Part of a small language model's weights.
Architecture: RMSNorm before each block, rotary positions, biases on query, key and value, tied embeddings.
Each number is 128 + 24 x the weight over the matrix's rms, rounded and kept within 0 to 255. Layers, rows and columns count from 0. Numbers have three digits each.

# layer 5 attention query, 576x576, rms 0.0973, rows 0-191, columns 416-447
132109165112117162125121131119118137131116165120124141123151151140164152106124122113128100151137
141124123133145135124099132115130134135137133103104122100152129118149117120163117129117120163145
107108134129128131130128140118123142121140112130139132167136135132128126114128124118126106113133
108154153113124130126150113112158118115119156149106136136109137151132107128129140117140109119132
164126116120119119122119145137113137139147137121128136072135104115146135126116129156129132155118
105119117129133132127121125118126126145138110124129087141125113120115136109087132124108140106125
120115111108138144127121126114138117135126093128139119125138118121087106113104134125103129118120
125154114125132135141140129136119127136109120136127140144120124112109104142156143117116138087120
131113105128130118120120146108130125115131091129117116124115106122115127102106115120134134135115
097140128104151128107129154119150106120118116130133120140103105146116139119130135114113107105139
172121113131140128135130139147132117124140116136124119097113129107141144127129118140139133113135
115121118151147134119136135119151127144118080138140120131120102117113155123114138095094133129139
132120132121133123134134146104088130145119129149109131143106135134153107123147133143128154117128
102128125127150124134139105105161111136113154145118163143143125133150108116162115128125096124150
174132117139149120127160133127130126116153149135117135130130160138152110110143115139144108108155
166121127123128124144133123127133135120122135119159131147148130113136130137118122158130122134121
146117136136119153126116142118124126142114117091116111129114118124107145134103133134114138114105
116139141105130097150141121099117120147114157146135145117099125147124116128151137156144135126161
153126116178131179133142145140105117112135109135122126114128143100172128139114134158139153087136
154141129145159190128123172150124120113125111135149135098163123118140132131095135095126099100084
119113152125136140128124157138120132126125097079143127114134117135110159130106115127112120131116
090141115097135142119133147129140126123139160131126119091134128157125140134140124123138133141145
152122120169107193132114131136147140155116107137148142125093130112121156128135137131126155140154
155139102145132122143146126131141132105117125147104104131174117111138110119139118141142105110096
136119149094095155108122117130075114136135138108121112130126131110140154155150154113095119117132
101111154099141124132144113127116117150124133161139179121127126135152112095142143120117153115148
085119134105158094117146119117134117135115117116119110123101142151153095140124121129120146123138
097148126095110108134129125132112143108123128124134147127115150148127130131143137102147133133152
114126163119141105107139116115146099121127134142128164121091094123125130143151135115119100142132
153117147116100153131127103121108131101155157135120142128083086112134157131161126141124117106146
154137124129123175143141170154100114131104120116146098144113114048111114126091123125131153108101
129113123147124096108125116113095130172124102117135083137122113128119074127114136151146114143115
136118133123145148118121114124141136130159131137113095128130124119107104104099123139147148128138
145127126170061130142111138130154127147162102168122133152159118141135119105109108108144096130139
139128161082097143095176142116126112085123120149091124097103163091095109081136137132110143124079
114123088147113078126118139121113117112147133120118114160105137170113104131106133126148125109098
132193116126150128151132125136108108134098101131096149134150108111111141123097123130166152113120
103129119150166132113157143112142134078121135097125146127127168086125086064101151121109119132090
143162125096123171091135110082119106160101115203130163161186130109136144120135132137165179137113
126080134189114147134100130094115158124126137161159111095074123176131179079142114131140117148153
139167134151129151153111199121117112095134135057102107113092142143130177093106173153090134135167
171127127147146123094157134117128165091191094117121091076127141121150091120091131153174141155142
125113148169132121135079148077132113187124151091149141129119104130143168152149133149140178132119
140127104126103088084083131105124117146161119131163117142130086129128138140141101104135115120158
137119145127152074096119087137156137097055134107120104103154151141107159089110135132100110135144
091173124166121074117144181112049117119098117114152141088117086144141135121132143133133063107106
128100118161150157144092143133115138154131085161116136137143161153097116145112131125178084146166
073103130082118085133108177070107153179157072136128148149182143086112126089120131124156166136122
140084129081128161121129104114123114121098115159173158105106144115144111151132123116132142116130
072131144098123136110111130154106126144089125039220116099120096147089129143145140148154142211136
095139134112142151102205115127178116096111111126080132209156172125141119122127135135030142124051
108099096084126106137120136118104119146109141101132150095140127084101121142156129099110160138132
147174135133163102131148129120108131117167156112127124141083094156115167105122111125169113121168
122154145105153136156163108106161118141105090102105115154135116115126118153144098109092120161117
091129131163115154104171110117060101134138107166146171164142114159126141114140144129151124152124
146108116177155152136115118135151099093159147124152173145126140104126118079135134120137146144116
106098108108080108099140145127142125124069087134134153134154130123129114103113146139119046150138
149129125102129110136143071090120123095155185127134178155058123100136114114096155033155119180129
166138139144142109122094171125142138116123155136161117122134135104145146140084132144121137116131
143144088108118061162123177095118160141092169084126103130140150128190083098141110144138080111092
138123116100141067153139113118178170112095036120116086154162136086095095128145122172113106128126
127125129088156101107147128069129158111135169112152106138122194089174086109146161110126113112148
072126109095129103124124092112116115105139121169152113119144165110133119169124156144131139145133
166170088137108158132140130097174136147110131167128090122116093136134129135138145124140146135133
112153070161165131121155160110127150112174135134125129110139137147133168172118135142121179116130
167130136149120075153144142108140123113102094107148138139129164126136110154079159097124153125143
104101147107149151132109156137142110176160133121135107137126126119104108107186094127120099127118
120129096133127132088155155132126136153165145121145129109152115125114161167127121136171150099135
092118131106112153130147114106146118107090074100161109142117130128126095160118163109110122145189
148118155109131141113128148137122111130110155104150125146119090171104114122157106095097085117079
098136125136167104119106122130111098150100154146138087155096131145120129155156093141093111142102
142119149161111108086110089144096123120133118128130092132111114139125138100132139106136119106176
117123105089150127148118124101125087097093141095156100148142128082105115135069125181099193147112
137144144106117131152130105130145098144126102072130129114111102138133098129134117123124153162115
137122163118136089114108140125118121137083159175121126147149150183137121084137149117125130102106
137106109149120191169134104138150137165154061087128173109138100106120151131117147154151161152182
112104120164137108127112107169128154112116142152121112096115114171141116069117134123133135113124
138128143115161086130143091139142131122144119114154170147148142085143166177074136155103137168109
152119119158113137128120165118095158125119136146118140181117167135148173104105144125097138099150
127138112125126161134141136136123103170092121155109125144162155134125103117132122113099137171134
139128100051080133111150106130117118113116124071151167149076104133135156083123102140109096126113
146127116103108153098109163144118156183118168185146143135106134127101139117119155107103083147129
084100172116099146123132137140131151147164117135111176093099099122116148109110133136140064137129
130091138094130072152158165080111164124095146104116107164139120151126141088148112092153127109137
169111156123118208103123128101138112130158095122143089120151085141118122169155119139113110188073
151116132111157113102131096119132125129132092137134154147137144135146165093086124135149134066112
152144125107117145118127119126112104122155123149176103085144152106125139147113119125140128120126
127122160157143143117152101106153107120096112103079090155087086104129135149164146138110119154151
152158127124127099124120134119093149095130145106104116107114112127111141141131124112100119097106
159120148105079194129158126148152130130091099149131109102115134140168128160124144094120104088140
106106115102125127107152158116158142132158130094125125097078150145175147146100152124130107103146
138115111100126150144126124113166143103126127116140131120144127153150135098134159129105094159148
094127142124144137164123139111123107141122129139111148127149118123123102149104106132157104133150
133134128154121143132140146105105105119115109062173130161150118110122131120082114112147115116137
134127143113139148140146132124133118141148094107152194201106136104128119143108104152121122150128
146124141132104128128116131141141084125166110136157138155170110133149104170177128143113130156150
149143143118107107129136101127102130114125148103126131136109121145152155117124120119114148143113
137119119113136121129113118153139099138107127128139125107141102100132086150130115147150133145133
111119169137150130102171131097120146140150086133165136141124149142121153120121127130119141121108
131111145130120097133133113138123133122118116178114118158156097163171123129125135154150098140163
097114127166110111142163108119118119166116138134152125145138138140122122155109129092152174114113
095139127159123108124120088153138121126110162135091122092141120119095131127108135134127137112152
161129152138117119137118123118140144121098162159132128135091129151120139152133116145125093127085
138144108128100140114111170130112143141162131121087108086137129125134165136112113149090136131140
114114123127125111145127110114107076128133124105167130171138146160165149142128143122098129121138
124139131093152150143136119116111130094141126103153112118119126131115111153134147155145110092134
106122096142141128117124127101110109133140132140141138124167154112144140145083126116159105098120
120160132144200087168149108129113129141152099157137127095122118139112119137143096123123133160140
130131144144142115133140113133129104096153150123106121161073121115147127107133140124082136102108
092118122085102122137130167130088145117157129157134164092134124118117131148136126155168104168108
093144121171150103113145106111145120116123129141104150138132114145128107094118121135141157142141
150126145139144126125119092153102145111168090112132133131171140103130142118113148122141150167109
099150139148125116121138139113134105151150131161136117130140133139126145153112126157143159122103
099133120124129063095140125140126124125096163081115143141133135100131125139126104136167161161139
114114135141137098132136124122146129134127141140137099185146137114108119118109145124143103128112
109154115133169070156149095135122127102166095159148110120133136145129123102117144109120142116114
177149137142098089116125146105082122122137131107128117150099107151113109104118128107113107056104
132133133143142135095112092104163130123169160131110150095118109094133102111161123128123151117102
149109139101154163128120153118108128098113115145149123136139110137152131119133139116141179128113
129121116130107113138096155110163134141112157128124086152129125165100102140123126146127130149181
131129141114150120147150149109112098125106145092155148141168133114164139144143122137104170156165
127151133130065171161153131099116148132119114118105137136139122167127118131130124153110114122143
099132117113123132147162091134111137125142120124125141099175120125159125115119141125131177120154
123155090120124126141129139130139141133147102100135106134126147148152104128150097089126146156126
127132147137114129136098174125122151130142161118123110120171136124120119118139123129150115170139
133113145166121138126145128148145147126123130127139105118140133122137129124103138110087147088136
133116139104128109118112132126147128161182153129140126103174177141108100120113142105124145191131
135149128117108141139109159128128116133118128118146148123114135117134114112160123090114111120106
132127114116087107099136131113139136149085098174136153124112128154135144127101115137169111135145
127100115137097127131149131135113137149108137134098129138138114157139121099097108151121123137140
142134165156136129127132157123146125143130127083140133143108141115126108113130132112149105137098
128151104145150132109126146117163122129117137136129140118129134156143136119092130133161106082132
131125109119116105126123126137109128137129126130128111126158134135129125165121124144121164134131
124103150139147124122102126120145128136178168071158129135108127124086148135156117133121123155123
131116115137131145137139144116138121101119140085166141111134119105120152134140125083110127092129
158120117120127071155111138120124134121136127138132121152119130127151121110112114103136161090125
097082110092119145141109099107132113122131155135148174151117132126106149131099129128093190129159
132138139138146129144128128125154106163137127123113155158086103163126105127156124149158135176172
122126092100117086110136130119135138120098134187097125135119157146116125093119116132149116139124
110142103128119184121120095170138107147146116126118182112140103116109150159122127154137139161142
083114129182109118115123136142148148111136128120128139100086140154093087115158117136167092102130
109104097159134147108165141111119121116110123149114138166131152134133135135148128136125116131151
130131105094143076133165142126133131101126143160135145143095143128163102096116140153139088058159
134133111113160128130132099105106137146129085168137111144140135111155105181136119140130084107133
130146096145089112091144139121118130103135116139118110100128125111145142115130116113097128089136
137135095112126093135155164096141160116126161151129113136111124146149140100132136118153095086099
120108122091167109108129107130166122163159140107089156112075119164165105149103161141200117117144
136113164132142101113139137122098158094109140156118136120135127140123122124101125099139099144111
141105162161139171118124114156135122145161096078150141137124109133108175138108134176114126133131
124156151083165116127139149124163145131103119170147161117102123154122141149126131123133105108153
160124158160117179122157118138147110121129118122156140148153113120106163123098105122104154149139
147137108120123109112161074105168138128117119073113144147144143120106126129137123127158133120144
097109139086094113136148165109104130096118161079137117110121119122131160137115116131102127135129
138103123147090176116146124107124123099126099124135089074069106135148137124142136076153118085173
131106125107135117104158135113182144093137087128113116104091139137172121177124124100143099097121
143080102137115095121115133112123119106134150150112132146121125180130095123090137133140151145150
131151145163137132148106142110115121132111156165138105120099099083144104133128135079111139140127
149138175126149148110124121139076129125141135133109109107087115130116147142104139050145089134145
115178107099090140135134148151091124131129113153185152146141130090106112106123073111101098152086
142132155150116062138118135134157143141152092131148091159185096113147134134143103125086141155105
065129114135132119137105158144125149115128160140103087119102092134158111124113121147148130142095
184154128135119144126125136157155134172124127129095146148179139122134180069095163131128124144136
116119146128137078097166132117133119101055124127088129106141188162140118100122149186118114120112
133116124137147147092142117141133112130144117141133138093097128150120113148125124093129118130167
115146126138120156165149140135140118145107102131107155174138158167113131125175128108142169135115
096175104115148130126134118094162088105147134113135141142169147077120093119148123133161092106142
135141135105120161108126095141177119131118135187124147134127138130166128092124135149120102172135
119112125160092111136091148091098159125144104145156138146133119129142145098120129131098099104145
177105093138182229116130165103181115142159132133130124124136121118104148161103141162092107156181
179115108158161124094153125144098128164133098166132088101142123162152113116138142200165124146143
120093104163105127104119156099052121115202129116085121114130122103140216144140118120116158102128
124159105123112127118074111126082125142174136143156090155171059120145150071089121123149135075109
083146115123110155139095129126114132106093127135074109115108152144142130093175141104130109134123
104129150068119141134111181141091143127152113096095132093110121125133135159122143127107051125092
090092139122130113066130139156131126140180114136114116094092136125152131113144153162116116165095
101126110109121089124133098127148181170148090152142121155145106117144098127121147172176138183144
131114133153159145115155154121102109165137118083138114094139126142149112144099122137059135128127
081117144103132083142124158106114130113090157056133125147120101116154161157123125158160140133149
150122113159083180099132130098184110139144167136115104131163133084124137143129126100090178163091
096121107078125092155110149114093131123103121132135133054132122154085124128142137111119121151148
098162135140110095109141120149117099100104171100139150141115128129152107098133149072120184153099
122130133138134131140125151137109142160169112106140144154136096111096093119188100140099134162147
134117145128139097114160092106087142123198098136157108138162129143116129177140150108152140095136
169122122130161142135139142132171139181117106124117157078155147098181128123142107136166159116150
114134148145123144104146172109057133127127131150064117112126141161156160106109140121130118165142
122138096107112110132133139101185120128108157154160155098072133128140101117154138064129139156132
164121123127123162159089117162165141128141099121170093134131126146134168100062160131084167137139
155145077113116051128113151106134168155086174112087077159134148168121123131155103141140132101101
177133113118104123130124142101169148133142145126140124139177147123133100093139134126129130129143
153130125134160143102146129095125135161177147084138129128103160153127094125122150121151127137143
145139121097083131131094117133149140112164126133137131127143176147120119121129145139113096153104
135117108095106137123121131105104142115151131134156147104100137126147150129180165144138105136155